config.toml
d_model = 160
d_mlp = 640
vocab_size = 1024
positions = "learned"
qk_norm = false
init_std_up = 0.0627
optimizer = "soap_variant"
lr = 0.00407
beta1 = 0.95
warmup_steps = 200
decay_fraction = 0.676
final_lr_fraction = 0.0
train_tokens = 152600000
steps = 4657
dataset = "wikipedia_en"
Each number is 128 + 32 x the weight over its row's rms, rounded and kept within 0 to 255. Layers, rows and columns count from 0. Numbers have three digits each. The size before them is the row's rms in percent of the matrix's.

# layer 6 MLP down (transposed), 640x160, rms 0.0884, rows 586-629, columns 0-159
115:107082208159178122139141166088160132217146084108125087083111064121121109096151105094133120152160149098119112125157100113094132203157166141087143175168113131154126216132137159204086149121133042157135073133178155072152124175138122163138126107130139165138120133100099088156099176128158151143114088056094093138128104107116112107127110106107129104154174078128151080137156093130138114099102099195134081132196069158150136185126137137105131103134140162131131178104121126133126128137161164
116:152121152145141116184099142096084146165099128120187159131141093098112147168133093141124106166114144089188141100148090130113161122171074170145140187123143187186089173138124182087107138111131117135103076129140104081136104105118121128099091115163198122108090049140125123145112157099105107091215143081138092108146116197167115183148096174103144118116142154202158092149082099149124131081115098093111165132145102115135140137096139126152149144150142140171043108159119177145103131199075074
100:113096096130114180124130156130162109102104124157193151153118161108099117102090174136058081074106102135093197162132210115177091107112165176110115153172157115173113162163169162134120126144157079050134079117131161131147099161088123091100113114150092163138160106107123126158095107162121138132146128113090114110179166108079107166202094127148139081121141141093121175111194109067141090127156120112133105141138134148139096103108073091155018110080118092071109111148156144092137133106115126
074:207147135147099139140148101127098136114090115212145120080165131131140145080121164112118120127122151095055159183134114173127089169154118137143116092096132028152145125173098149127126138167162113108167160206129153162111142165090058106142094095127099152115132164161139137113108093096080131139081136076126124165174163112154088103174093150107133123089140138109224145153125133131175175141138153139101133132150146087130147116155129208170128063083064099116169143123146140108161108136167181
109:163097098137083095156129137100167152138189102152064116150185118150092107067154120140107167136074105106169104132169113080142098149140119155140185103143139162111107144122185125184135091126099130165116132173119114087117131131072132140168104182059099157122203179154138112103126086146137109094111147108150103118110137168137131078142113066172140103133139160105154123117137112136096171096109189133132065126109176038100159114156142178128126171159124128148121147193046188175147134102183122
099:122095098110067068052112151090098127134107125101124142099184153127131124201128010153131132107146190159099094137152162109166164168132117079181104147132116135085121130111144142092103118113097123139115227148142119065145150082163135116114159135160112077115085130160176130125130100078148119128130127115132129093133163102120103085111143130170158109115152104077144137067174183187137141141091140121110169163159083096092163102139116173080146107066120179143131120136161188097133088115144160
108:104180097101148200098128099158164160114126161096112143150090097131081174133119124082114129105171045153137117117128064085152143145123192141100167152142163128109134090125126131089186103141087083139121150153131175110086120077150128195136126147133132127115101106174209108122104090143175125126152183121096148067059158120080067135180176127170107160090097131055160144138122117115179097132071119127108083124127088156131133125119164154139173132083168185111093123111176137120085155090111149
099:137141194089155189119199108168113089118210075139124165143126100107070182083115139162131151089088095115175147144131076142127124163126073150134124112131100061141177173093095126066054143132128073094107130124101064106123137092153126112088133150099104094146125130159121094120169093110120107146137105114171109152135098129099160151183152174144101157152116117108203154139148077109110109148088113085162136117137091142144174084080093128137151109151136146171069116113124155154072126068068162
103:094126165100104158141148102088142114163121147133103155161099113101096128146136152102135136134140172161169154119089129096125094087128134124125127126103143129156153103193121159161132090174041149164149128124135106053073217167163129238120074110123107122165065092098162153085100115122187070134139184117129180148133145173165088154086095138131082183165158146123173131156096160124168076118141122163089130153153110155110108141156128148141094128121145123140133178139079070093105116093067171
107:081160114117176109077161089114135145146139146149106132086064115079122122141095142136127143140134078056106168178093170150105127183105141146066122183103167159074170172099121135169093133131173108145117144086124182120167132089120146157152169088142151062172122121196148117060096120113111141121119158200143183098076112118128101103124153105128080171095158197052147077159138147094120074149134116143137090139128120112191165103144151155168146117169134139150166137092153118089158137121110169
108:138201133091136107069148066128149147163179112130122146072184146087128142129080106131126147115102132141152149127186132181148082132145160131131126184115134181129147175110175117115061109104057120113144123121164065047137134137231144168132160113138138100135185109176148159095101102146098132120122183089150133162134108100125124087101097092165140077149189144120202135126159158127097192181128092133122171096089121167167111115161065114170111118140125097126125145167121146112113146130083148
103:117116167110095126136085079140130137122109144109192090074112162014071114158100125157079077117146157158118121082084160089138150178158121088103088132091097073097098118142115138097136168171130127123126093063110123063138104135068068151125210104140125114116136135160121178112170155096103206156130116174146131129164130135167172151165155129099108101131136112160124114187105154107131124064161057123117157131140142159137115140156138098172158143098133157127085136159127179097108167131118064
097:095118141128057139167189123138143156079166154059162139127078109121115136131128158088126114145196153125104083131052087139128141152084104134087072157132140157115137139120177107150114060164178149085091097140161157177179051176141100116135148047079165133159159124140102158131127123106118098104118119169119154178134158119108120150085119137126130112148145111152129097150156136102127171086151136107134120096106060152113118175085103071116058105135150145151053200132116087168091176150124119
094:119133129156114124093117177132113099136156172097140105095156131072076155166085153124102139100150087054102103139117119135134104077122100108130133111084101127138131115137078126178147110148068198108134186185097164144092128144057079114136131149170094161149076144088107133122172110166181120087149194124168151092179116093073152149078143133151163118089174070147124104107095152129120130158146127107103112199089169123160077152094108154115074102141171119172061161080136078144118167134172106
095:114124082133142080157190169092130201129127111144114079078112114131121071128125143145108110133158082107110096076000136133165097143119113129141122141108097107187110129073113111113136132097156157115097084106173149075063193120105105122105175124087100130110120137126156099098144129174135067061101157153118138191149176125050117153121074160095081141101089183154145066148106179130125135133134151105137105166143119147191122127133126140101110142078161177128153117165142106142099147093098138
096:150143132113143172085101117097111098141114080105185094095170163170169110106125134078138150153180100124157098144090148111120120069138160133105152125168105088180222084131073122172113122204115215130119137167095116144108126098083155118085147085095106179158154124131054182152072090134150079180143096114067161172121115133131057160135115103122094125104164152149179164137160119163136127106132120166152082090126107143106134116114176139129150113114120080133124148157133104142085048149120151
084:126128176136090081156161133100127115124149118166187178147055107155121104119084141101098171158116149085128119123132148195137126130087108114167121152163089113164121134141100180094195147120130110135134199131131085124159064135109144103142133136139152175137134137140162092123131134162182090068120125125090068171098126070118070070137118082139139117098029152092130140182155062144125105131155157136126056166123101181121082134136098119158080160105072135149111079181140097189153127123160121
118:124119109128117136174186129142145159101146126180084132122139152098145098177152139131093093145099175115114103093089150134138130162189140180112127115103055163130133137136136081058183140120153115157164144123136187157103112169144160123150113193142125147154102145173139157160071101139195089084069148135079086185139090151081118131132173156125159187186102090123129112197145151100139080093161169147136153129085042162125134190112116119149142094098161150153103090120164080093107108182103147
108:172094099164085111086125139136141103166122154139121142145083102224188127083124144157111144108164142139135076096179109138105166133200111138122122164153155121177134168158161154129127103171100086087125100085114145144104123133139161162092159102114234130142153126069087084139084126171150130068126164126155111106130105087190130175148118125116150109116122120070197096138069144136186146177104168071136158086095164156109122134074140127135116121170092125093179168123158082128105135118096084
091:152150119089108196145116150116101075067184073143136146169119164162119070122153140137148179131093152146141104117102160076183154123153114166117083122107046174110138171148110104152044151135122139123076081135118123147130137109144103166147153150138153126094167044147128141121110136162096161129196141092113183159108076105158052116162141076114176153132102143110091118136139144147156158147159076158120113117121164083100170166113124112091169140084089123142166104177129134116076114179085186
098:131139088146141147167213141154166176108117065148045111085115148079191097070197138189118116129111137129117127132112108079137143106137203112132182125162091125125164172106179146094171131145142124135154154173120137088141177137179142101091139144133170120168145116141088121179084157140119166161146130204138104109143139157177119127130132137114137109126129110123155171092163154104133159100180158160141134154164190138066195129140172167111103092145151201169117150171148125151161082091121111
094:096169116097157079106148159198153121160127084157081126144135077157078111138150145119108068119125111119120165187129140158115130134146129099114135149157080175121165094120126099123070145192081137121122126152146134144041137161126145064101140119123112118118170184079143157087157112123072116130059189110202142137159097116097107154123199176082170085140085180164084172149138104116138136129126107108100126121134123141069074102156165129143107172159186095110137131108080077120155121141065088
101:119102070182148169189155183154116189117167099170150125065115141096156062106122169117166057137126110091088139139138115118165101145140127099130113139124118162143130112065124126079183147113131176188128106136155071099140169143193140150104132193216082132168131112136086121147128118131138109136099151106141094095117098148161161142100139096133113103140109170103095145130108115121076127157084185090140161173120066137146110142132130124128123064044119065072163089148113138152089099177109127
107:074133191187100098144129091147119118119100130183096118102079095143103173156129060136186176158165112159142165102144104195123130110120104134158085125122165160146120119090153125142108114135166119160219152091146121140171110126150071082071140134091094110134108125190118067131106127160103141156098161127113130127181156150125137105122184187160130213100135099105090127108166121109130091113157128096139101140163103144129101122200120092071209104140116152076103111098082162101089086129089147
115:171191200161135116102092137098130154146114126111094080140172133129137095164131087127125093123042194103153064084074159102063136115120109116103083137102096118136188108104156105158093058170102108152110057165133093155147130140135145139155124124120099180184168164112098123142072094129157164201185119116196115116158158125136132129136121108129083104156073136112163140093085143098154141150120142162151091121149155108153150126093167163088136108140124078125137168120062178176149127119109177
114:125144076172029126104136088111106234144138135120069146112149106181184137114148185151115131164158137080150136157126157138176125140145123120143109201155144111086135126084136174093126121081082145147097112158167147146130166132134135150139188130126140114157187137107133097109118139099083099149095157135115117088151152147138159086160107107123111156107144087071101126079140123097056170173071162118153118118129143073072152066142116135124107136189133190201101133126144108125100162097170182
097:130128169189123111131124182108034119101116088148188128208116121161104173110121112172110166151178130121071160163113102138174107185131153142066091098124120122179109079087147156135121143117161102150161154159116138135177119119096076112123147109119136101147101131159128104103160105133199081132125145155150159160099175211122134106143148182215101105146136088154179127164137144123182197211119118182109156150126114161110101114116154125100188127166119140162151116128162138151094162147113130
082:146119149135152098162172153114142140123121102120132108138164121115111078160166130143106138168202157105055122037131110155136134068116119146097132164158119086142193135181103144143171129149135136106210150143154151105114092195109159166117168130090142134117154071171133141150139152122094159162149186128129113127139108146078138135143086091031100118124136176213170122095130135114124155114145168086089078059142124135157163103143166116133094120218098127114161163155147139096126110117202129
077:147097126185114113153199132167153134125170122141130120159160123136129105145176162129112167125069124125137143135113126113179105206133138078121127161150095090167128134169116150146135099150142060097128139211140147164102153154131150120146103111139174154178106109186102194166098102093199099184145169189153091106147095134174106139097124115107142133099119162102211176133199132100208108131101114139161112124125118156151124137171087166115133105167080169143159122115109141149178149214096097
108:142143044151164115130155076142145149161156121092166085115104127158087153154121103168121141172183104126105184149129106184138162057111141109148127127104178113192104165103148127140153071142053108145083135162133133094095123134087055172125149137099071050099150037157117135160144126123159066188168141110155155057055152197122134147088120101140113120135078141131172120136160144136146134138119116147164131120142161120098093117082104077124147140138135144167152107139152132079143089105148119
101:166121140146125099149081150126160136159156158120055109116113154116118167153135103175178108092147194098123111168146089063170147065178119154139200116148099070092216136176097116133135104093159158195108157189066095091077130098188130154089103177136089125145118130128124161176083107173164070122188166131123161142115131129159127119148148083125147080099195131127093112125119126112144126159122063132116088163126117070112147150110116118106118141113177130131134137169140160119117168119116189
097:078128157181135145139162131087090111143094062107120156134090131153132158120154105101134135110137124183138147126070106144129157113079104106126081162118097104179063161109057131183122134181176112087097083107180168137083107123109125154116069122120137161059121104190166065185151094179107165153112143109169118123130109094181178123151078171108096176136193129113113091124120153075152156101111087099111103154084144115152131160082050140131174094096129140111153150115097150126098186130135107
086:130110127160075183107136147122188171094104157087108103115119144145147138111184150111086142134073087112122155092053105125078126084118070170090113111143149149182142110119139139069143112135133102099179091153106119132138172101140131141143100111140123131202130109083102203167094128145075132094190128083150145120128149151182165086066083127118166154107172108125176085120142102104138151139122154174083132136156087118147159163124098139119061161083142183131163071138134133042166150137197137
096:105109151114125162171168166101185079050146173140112104134146115100099143131170126112093099104170141102102143119126131154226102080148166105095163180121071136123077097159099133142127134120070103159109158164104197122094154188134114153177074134097170109206077199102125139095138178059131131116124127099101134129140145139186098159187119136106117078075127132162163145105126104081122154105170164113147077167148103096161133053082127112131126133139122090123107138158146127135155116124116168
113:088121146136135179078115123138058133135097172169151160163081122109157104114147090089092100110140101133134155143106207106155099114150176150110095105115124100134103156092146146142114152072032118124115155113134161132170184127165131057153142110077126128137109099087079155091144173105161116118113141101099155083129068127152097062080098141159118109116139069183114098178146188176087167151164166130107173093120184079143085114157141189125118155134184055152136101102134135143141117116118098
100:085113121056123132100165143098097134118110102059109136138161083142179105159138165116136082143187088192119188142163147170170136159115172153099095117136126145129174125113128093123133163122149138021096102151110111105116124090159158115163111114165106121190125132133135125156098130147128126146100119102132177087059169106127143161120084145149151132080124106057116120134151143136118153163096196086095131128074056104146148150181137143146129177139113196130166064147083124154067078174156097
101:139119092155178128142144180208163180127160117145095102188104135079122106133122139087140133044119114163100154137108070087155230102103145104162147144131102123058142114150108141134174138116130143120138127124192121130122098154154139121147127144158171084139112143133178118104083128167147131107177117129120178128087122141116127071135075158142115129167172087130152069076132110155150093130211066138151126130186124128122144105166165119097141166099072120139082099175083175165063152078118107
115:059128125135105080174150136062143159165148151150098152147113179108129129095088092179129174083143138138123122166128110117139137107158109125118126179083137188140121121102170150107124082105131164102146098099128104097102099100150133112078088092115150113148098070172193229076110131106114175085111172123152168117122098148112175148078133149133095103104117150101123045102148115142162143179117165054095172107139169148186080117151100095108104096099112099082119065132106119184136119167183140
084:079156147105146172083106103191094187112146164145138115078133130149089083082133096148074131139137140115098110100099103149133145107097158061095140077086161146144079093156131144084134128097099105087177146131169136092123121086133107165162122091077115183081158107177143186127138143175078123130115081164161132111169066152202142117185132152129119152204156124102195139144188170108163086100162127084145177131121130119162084094159148145123113185135102172149115131117091183170135142126139131
095:175130178099152091114101146189146128150118136105127112128124096112128102104096121109144116128123105139150095111119168142065116068071080149112202126107108132103198111101168134128194098085091085104123101108111141136125089164080113153132138116133075104116150157078101127145137104112161084095148150186074152143107090136112109128096147139124186146117175097109076090130103101174099140090111168061153077135142114113178156158143173170145122153025124169097141055079094159122129067116076169
097:098150131108168118126155087076126145092080143133157141179121108117122138113137164162211136131142226153083121125192208095110167110142198098140158094187172153160156143126144111130118106172193149094172142090106154114108082154135109194135136163084105105166173136144141087129133103121088129090155123106109149148118117176146134126132163171178138188159143144110158141129140116112178109119133116144122166120094106158166111199119142111140100162081190076133104165189123108171106161147177073
094:115108091157136123091162179143103127126121187114033201092151143094077167144083113155081204186133119066157170102138173121077185146117153144143195141123140165197137200096175079120097128173136142141191119138133151155207163085156141157089153145148157128102156095136116086142137115160133148072078130106156151160151142157159120151092152164146148082133108099151113152150155139156159109113101097083109148119145092127092159142136107119157146142162093111129132074090152080105157110114119118
099:077121093184149171222185145081147086153098110062079124109151105126170095087146104095086113164149081163047116098146134110141166133127104166173121125137119136099086123163132092100114123148110117164103101113115124088104119084117045100107124177158137136071138119133120108106143121109201176174177114107138106131144172159116103119090166067103134115156107085079127119135110166135121120100156136114139120134129106087187170170089094134126129184151178143163106059140060121107141143126071096
110:115113130104127123084099148093104121105118124170144076186120183119093126146119112135110144070126214132120159137113159206146107133133125116127131136064139093127174100075122090122107106101063149134150172144136179097121188131111180162162113083115137186114140119165145133098157096147137121164135112136139152174124089168058137130152172134078111158163099134141079107150164108064112063196116113134164144102177122089086130058148114117117157107096108056095162125042150131115064126150093130
# layer 6 MLP up, 640x160, rms 0.0938, rows 587-630, columns 0-159
112:182076106113122153149139183136162114158105096155115096147191115128142108131185159162126102160166133183127089128146109094049114192135136220119130169101108125134101060163145154105166126075107088150134124145083108122159198131118131184131145099086149131159121137136141170050162151107050196121141106170065124169195142136117154119186155146094048152116104127149136100139090106138101133151162130114144100098127168108148117152137107166102152099150117135142104141150124121066117146062131125
104:141151111072131120105047155132081099159128099184127147138151175129133111113126122152124194107128084131206076133158071141147141117106119136093123131094107192112113113108119133165102116096090191168154083135181109212120129126123145117099115068143204177151108123138088129134130179122190105084096097117139155145140118089145157153141138097142026171133138114159108106086119158150166101068127151107075132178092108128114091122163137146129117100092089093147087175110148188128113099086093166
091:120146163115113147057145129114128123169192142134139069136143097126144105193119079191125100131164087104106108106141146131196127121148171142142101118151113138100109136114055125106153114106170116108129173131123152093191085166120158161109164117129107066100093129151199125164144130145100175054066141104154135156116093055140142136121186136156110118159153125096100094092054109113152144199088181151175126110189125088140138116112143186160148154085117127137131212132108064121142112129144097
105:098119133136195174192105117154126115145138084118167171163130094167135119104196152139142159147150154132129171091088129115111101122136151159114134105125096110111152155176161112116097131092055062148129133177148131122117056172186097203183113164124097137073095145087141086177114120100121118162102096123172118162122167078167157064189147129147104096114073141131109096109072085144183131114095151104155183136088105110154132092109099112110186088153153125155091168115082138110122125060082133
100:116116172109108121082089087180162081144126133114085121108111088152113167123150169070102149084080154139114146112105127153186054179127113149145046103101192096191106139130125133145049158099105124150164118124132167116145109158103166119091103146109152145139134112080179111139119177109154148185140151136064175110110141135131145102199101115076091170132127156139135209078179086118103138150137100185102171132163140115122112118184088174124128122150080111097090165122185091150138114120154092
101:173162140094085144126124149152093114026129148168139152163152153184162134130128159073066124160113090122103112174141153082144139118167091157116119139134147094145121069122115138099125174135091082130141162152099153157122153102171168155178145155170064159130154072103147136138060148140108131179143194096099144101091132152110138120205113124120065137107141073105081185112133151057120161125070155138102105134124112099133093127081109128144100143104139118137107079143158092176134214167177150
114:173118137083141113119106178175134115192059117184099137082142103092157092116144124142129088103106153114129093165115103122081161156163102130129103087167120138101191185173154113181082102186116191101183128174121136141116195127130137096152088189128106118095134116080087081114096157135068151119110122162118097144089144159105131181109138153136133127149113125104158177162081115076133101085159191149103107152113172115163117131130173114087093163111104107123135095050112117034135143159100106
100:118117164094135150049140146127109107126116153094179116073087117152102170115102106108082118080168174172139103143164160111132146116149121203157117045108153130074119140140129103094129110103097181084115057078186101155125104129136100069053142141085143106139118143107036116100116144196121109106156107096162154179098076166105124159172114125158081126125195114158129124143076162155111112163142158163172124076140130147131161136121148157139120129154122103099087061142152136074171127126152136
108:134136108116104110149076109136151141183079087081149091170121042097090145152146088134172134118149203137094128101150178170136090171129100119101104142182160165122139211150154166169123110096150143087139109084154136165112117128108146094161112083144125137127151077137098084208136152159103119139119093154075095106081192131137115126107136108081045093147124116161125144092107096189109053137084129118103108134118094119110105084180128186102126149119190093105174170152153120123103132136114166
102:086117098049153050170148104169109121152153112125145128146085129135132170074136200116091109098113120135121117119122158072149110119087155073104085129086097171090087096183120095161143195135159169160175105132132142215115111140101146140180112088111131148167129121118178163131130164160148172141116176140138147149125102104136117151143082099182109066049156121129136106101111131188103143208140096134048138150112146101096099139114125128172148125093126081173133107123092121096129145079178122
095:103146121168102124184100140136154125106078143138119185138133137155135137119117149164096093144055080185093154139072121121138101107110078198138128111193125111140103079066212173083177098194148158114176119112156103120122151130098125140138198158158128142196138096091180133128155109119077180101117096081099157090147126134182135127064136106100151149133133111119093137203118120144108126101159159111159166083112156125156175198132116109106167165116135199135138132091121092115131084134169136
099:146091093106078100106123060104168150147080162112121115104155130145152115119153125123076079156085124158151133144179126111143115185161170127078209128173164135138107160106117140127092166225130157137141109153091115109108083107156139162104166134145118082167164115149106085084200112169134112123117123193101148132176155120081126139094108064093141136139211148065112094110106179124067146156116092135075143102167168102122158143141118157103105155115132141078110171154110079100126072079119103
087:077152126133108149139168181150108110125113090076132143168073114113121090173160102123144150039123148138131147108141172159154091120096138163107146120116180135137106170092170171077127083115132092147183115127146103164085181134149186173199108145146168079164091115122145113179134181143128170148152125171134183099146106073105160178086087101136120083160109157134117142069140111087143172129122168144141150141161051153121145096066167104165096106141079121128161163106115061087075114113138140
103:113069144095155166107170169145128068145126158126109117070117128104174118139116141111144143121093104110156124165079156171130172134170168111102156124160116109136102102091151128135107180112104091146092126124155144092073135167208150183146169148150049124134079175151172093117108159104101107128150110141072156096107146116109144081077097110095115141055156125091157124160068158172174124115175109138086113171087147066102193121171139092138105142188115106096118061167092089116063122146147112
109:137093133124132157142136128125147068143136166114123124085112158123118088158161120126070147171102125118147079139211171128202098147093222125117115139144109175103122107157162113068090149122170114110159098163165138161137089116124157190171097150144121184146180123126171083133205163125183117069108158166100100145129152132121138156130138132170116129082156061076080108123104130119087156149089081135107188101092091125120098117083139086157137127166116120110168154129186152149104135132033123
090:196146126099106111129128141062163150119115147063165148108132113174135148136157074180131103132178124108163087161103089171100148090091145096100132149142144129166111138080155155169152142129093178091068123114184150128141118139133099163115059124170125137170170110146154155110206147113156123108152120098143101131147115116160177097101133156161091177126111110146116086145114127143068115135132074150134094236123163140074075091116084144078165171123151088087206106154148151076147162093128109
112:154116145180046121198181179141156169133103083107174129130084156114143159170124120097155098155137142110067142139167090129125117097103105167141112149120104133126060160171169126105100092114139183187143133147129069162185108153171081120107094125166137086111102095037178169124120135161086117174077067150162139100154189129102171146084126170143114127171133180079098124154099113144127083217145151137143163131071150127133156130109147121151151113124099139107165096091124148097130141129141118
093:129111168111083154132162166151158169113104135152120114126112140132061097101106122147077126128116113154106150159155115160124173110074146113112135167095160142094138146164152047123156116123104166139086126133152129123077104076119103086137112200165159155105136163113053129162114184125165123115151165056151140092130164156111134150148103093183072199133107117166125091123087200185130101121123149144104156185067137154134123152058083142108096140067139219185126160087118136148142090157124107
089:158116132103182116098104193095165164166073124116129115119073107146049143135146155163166095110096095145180125168093097126135182124090130137137153128177144116112095116133154134169157132173121152172118153032103133112083073114132135096162111134160121090113079144161128097078133135064173180170076150167131125130140232156147120085143172177123137137096111153117153166152073086117101118166145132125133157113112154144144157073130107149156121152174117132169095100144111155078144131092191061
100:108141161131181128168089158115087161138142199094097202185139100090099181113165135164106115070091104178152154023129110164158112125066163106145143167187080133129125173080099096171135109160156131159123096113129120104158135107144132137081110127145156143128136100183031158147133088144125137127174097109111176115100174126107196142111108119111086149157186156143105156168097101082146150122140146142145151150062170138118118160141166106151158169175135116100153148101124168116112148157104165
101:128089147098161109140161126130160137057092105116107124178123122166107068119108112177147104122098133179092119135138120098085120128150144164133195161146138100075159100149154091154164085142158163142138142136113077174140084110095187138140163104136156167144106089083080133088161094118141175152120082136161069127173192083115085188151102138100184128133122127144134155150148159148169101118103079071142091184108055125082128098116167151124147176119090105129119189123185102104124067185091177
114:067096117132106099074157186155160082132170111143160148150121210094098200114109173106164135118132126146117141153194108120120125126122134141138112101188111164046092072142079091150127106124129131173146068065100127087150124131176148157136143178107150128107160145074102146165115107106151203123129093077122107159124163096070099170136084146146135123152148137143155116137112161141081150109148145142120183158105182192116075104136115133101119100194163164109105103081187088120078124118118091
106:144116132084232083122132155126109148139098120181143127148160127082147122093129144125070106166127160072108158143090132156089099145169156164150110112150130168114092145155109132124134168119111147127142093111162159167097058124146140173077096115104165095125084086159201086149096197079119106099107097167112096175086122095105153105135139191098130182103116117126119089113074101166123089113077204156181149156096145162131164170145152133184131141094140102154133078133128134120148067182180101
102:118091066129162160106103129147109156159113139152186124129161133196102131115083162091094152097148167102109176179138153172130139177145159132101083190151110173155103161109089113164116116144118135131122140141142177117136161131104153099070064084172160138088113087170189097121168132066111155165188167182154154113127160119147136062097156093116136144162171143109068117085095110084149154082068133084074096156204149082143159150149132153065148151116085148122116111114122112142158162094125131
107:124098143116113119150168075128150168095068099144134115122160112120070128065164092119126106158097099133080155141178110114138128121130090160126122147095155087125129171112148133155171136142142150139164139102104076120110003175150144106161095163136201154115032092124156111135082155151144156124087155094144094107137113100080129142115095144133113191113168130113129156088095108077161131143073182148128209145146149189112152131110067162152117211147165129155126163112186116121096140154140121
089:078111130113145091098091130203166093141125132163103154117132094148155088184159143118161211127065104116146113057129146137137135136123167024158131115168173096130098139199106133149109134106054167157129175109169149096084100167170205162122111179137124062101101132097132116108087186135114137054154108136102107093123124151114132108197127159092108126142079167064080161096092139095111120094140111141122133127131167155152139154097156099130101137083120132134090129135088132146151137091105122
098:076126121125099148128086133113169107075128147165092131144119081198140107122066157148132109180134164129121200050138127122137137109158068144164091128094147109105119118142158159094157106153124117148201146102177085134115148115167139138130209150119104153082088143160136133158134125192176143132122145054179124214198058150111108090109097155137129171134116103091085130161121179127161145100169147182119164110094194089094151111107085135104197153102142117104119140114112104109152141144124111
095:141133122096135115137086129071118111162129092115081100156080113126084136125122114173063116169089148183141096070130121116169170138090176156135155154170155166126170174083204124102142106155108156148089149084140111094114064119123113126056148195137169140124187109150085083146120136166168176130132121115084138126166074131063121192097113071136127195141134095159093203105129172114108150107118130121133163145115157159104089155116180125121152142119148160048100112133126178110140102179141145
099:144094090085147134099113120141094132124102158194151078139172112106102098132113127126148144156062122183103105084179090060121082190088107133165118087172078135158110128109168123122140121116084123114147184108117163082130118164167126154148157107161116085135149125090140150128124126143129175129107140127135126109114136108056151099139194104106107128154106117185095217100155145091162146096188102153108149225107166174121145194127161146155114080146134161181141094150114126114070145212150123
089:141115115087128154159119181154142122080097111099159098175175099150128144136173203085105178172138113121122116087121166138159135109151152166088110169095121158109128170125134146133107145140109118102151181124053119192123137146136113164158183084136135112166046182148145096163063111036128146087152149172138113166155146072180134091123058102058129121101113157128095134146116142144108119113136138182114146114112143156171161161107109107116081164098105102096147148100170091140075037118134125
092:185168097135171130155134150178111166169103077081077142135088082117138112075118180137133145175108126121111129128113158151140131109155129188109158124138139094133163126095161136179194098111165157144118127044144085152092110108086170176115174132134103131136082105083161089140100152107121097135152145217100176123115074159081157114127087083125179138136093119085091141060118091174150114104073182124116169130116117124115118057164107169142083187154116169161108152120112156135137114081172152
092:072113059215152052061148159172169085122161152137085114149125117223133116100165129144131100129072192105114140149138072196094083138111087144182129159134144103094115123147138142168136132149140093128150176105116108138137123121130182124116150129061111157121143104123169138078110124121079129165152099068115086132118086151091122125125153146114106181127129096224087155119113091103143150089109170164121162126082100133115131127097121143131137166142069202153138141164150139106132138153178134
099:154181118136108132105128120171131159115097103181184121147150135117069135174098120156142108172123185199115116166171087150110157102125134183141138092143148127098138132070065151120104076136150129195122086180103115107132115103119118141123126109127190100116099120109134113096094101190100150103122093093131120154122148182153079149117098069164120131112125083110083113094085135219168123125150136155127101104065175148107154172122117178178102097122137164075147184157122038072090086157149125
112:136165143111084182161108186131159074108127101130164124126097097150120109155101139175110069126139102105096158084159113126109143140150133101187108112168108094184142136167126136158118162106140139086084125090111050127124125139193106127091114085164159165132115129150142073151124186100111174101086170123138099100158096128146128089132092192135144120088206093148138097123146105180103104194137120136164163156124136083051146131154113169077157183179113086111084171164181142130086086089132067
104:115095217141134160106160128133127096121137158077105152103085121166097157112163111112110106099114148189141142129148153200161103150132108152163085118080069065112098143165147127093134107117081092153126131170129126132106096142154122100163080123160150142160141107152139199053165114128124110137117111160124159180175122135153094104183117149117092165106183082196104060123099138093181168133134154164102083125129137156146130109084087182177163135156168094079114171117174170082098194151143140
093:165125082172158161123149126102121129095165175082153067161175154062146109144127112106082158106149155139031091132103049163160108110131131170136140149180109099109088194141117156114105145047118085141116192121100136144178125170114113128132148140217126159126179168068133124126085155161122182130107154150124144087152138135101180105090130116087102136133098148141152141109083099090086114129162049121127146100117135171149165166125138132168104112119128146088161132104161143068088092135115083
097:104139091157080141138057108208109091154135157181165095111138070132113136157140128140181129085155140080167117087115107140157096126152159118085137114099097183146137141143108173109143172156114169116102211128140169086086117122079126123076116107122137140190143113065167056107083114111100196128094150140096110076110116102057109144155116060149094157142139140121134109098093158147107112117074148123137086126105135151104137148091127134142190133104112072128171129189124163162086050107159125
095:110121141100129130132054093135088142125114170140177121117153144145160077202134193131122118135056163166133176118164091138119070106134130108126141144136112068149152125132185118163070104149169195184160079151157076198055064131174148139100188107144117117074086116106112162099140126169067118135105127122108107082126091148112165134111135182122090131168143115120059096137185186105111135127172155113084173093109119116182097126126163153099120108165148105164119147131155113133158123132150098
093:093103120207071125149138120146100147090115124183117112086141100128123118148180214126104075133132144103087095138113198156088142165053167140125082156144116087113133176123102107139089085104155128094140113089120126087117164113108171152143096203155103122139147162122092102153106115207149125136091096158130112078134101140155093131132181132123143081083162163145134142101176104107108132091112129132131174139112106115111152163098149203072140108155117077082192186151156063133080093145163103
100:167100100109167167125142242110151063137100126140082147081157103140151098119110165072131120082116165147156111124144119125111159127154097084168154097116164130099098154179116140143085067118131169119097101145125044119071135158131128097145101129146134074131067091171113167072128152114165161128092115139144160148134173121081120100132146100193141161109145132172154131172119149125068118093162140102119174110142185103194139155154109144113173178129144125058193068134112073096125152140138136
090:169049113075165140108146167158082139116084132121115135084147124102124160137102109153106132156142120103153153140112153142107090131128153154116164187144130097187182165154099095075160125096180087082166114123108111087138172080105107084151107161121122121171103123143122168134165109228162134166125163104165140096160099162157125107063165146173109099083137100162125136159111120121121153075146077066135150086163140071056102124224128159133084089147088118154135119116167158104171124138121082
101:115144144104083084076116136159138047125132171100196168056047041142123125111081095160142204126115157119142138120114106131133111158123136092146156096203145128187125180097148126201129122088100159141114187081128110143181156128136153115103123213085152154109152191119134182127113138153167085096088089154130131109076131091144101164114142155112135094162151107138103132139130097181137178135161137167155151115118117127099134142131144164118135063130134170114103155134131103181170100145161138
109:095090119145167122179084153168026132117147124152144109122165108110205134095104097175176132096170148124206111073146154168104146123170128145101114111136055122205076141112158177160144151121109108131117157129148171106109212121119125147119104168101164108152096101111129104068114127118120119115088114191119126100086097109108108166173093150115080106106117140061137132169086125178137135087105109104153141101147179144105140133166111104143130099077143115123136097115167131221128080078123107
098:120085115102120103064095117120149106121209150166138047191164124107110095162146159102094092135106117135116075091107087125118116119113137115086180109154128112091140140136133134171127118150147170179173111127077127140121116146127132149131099111099101130113168144148169142033099172152157101159142055068135125109113109144137124120126116106165165147151112126134120076124097149114090124188151178114124128145050122122167107072120178117120135144182083170209228161139143072178148158127097111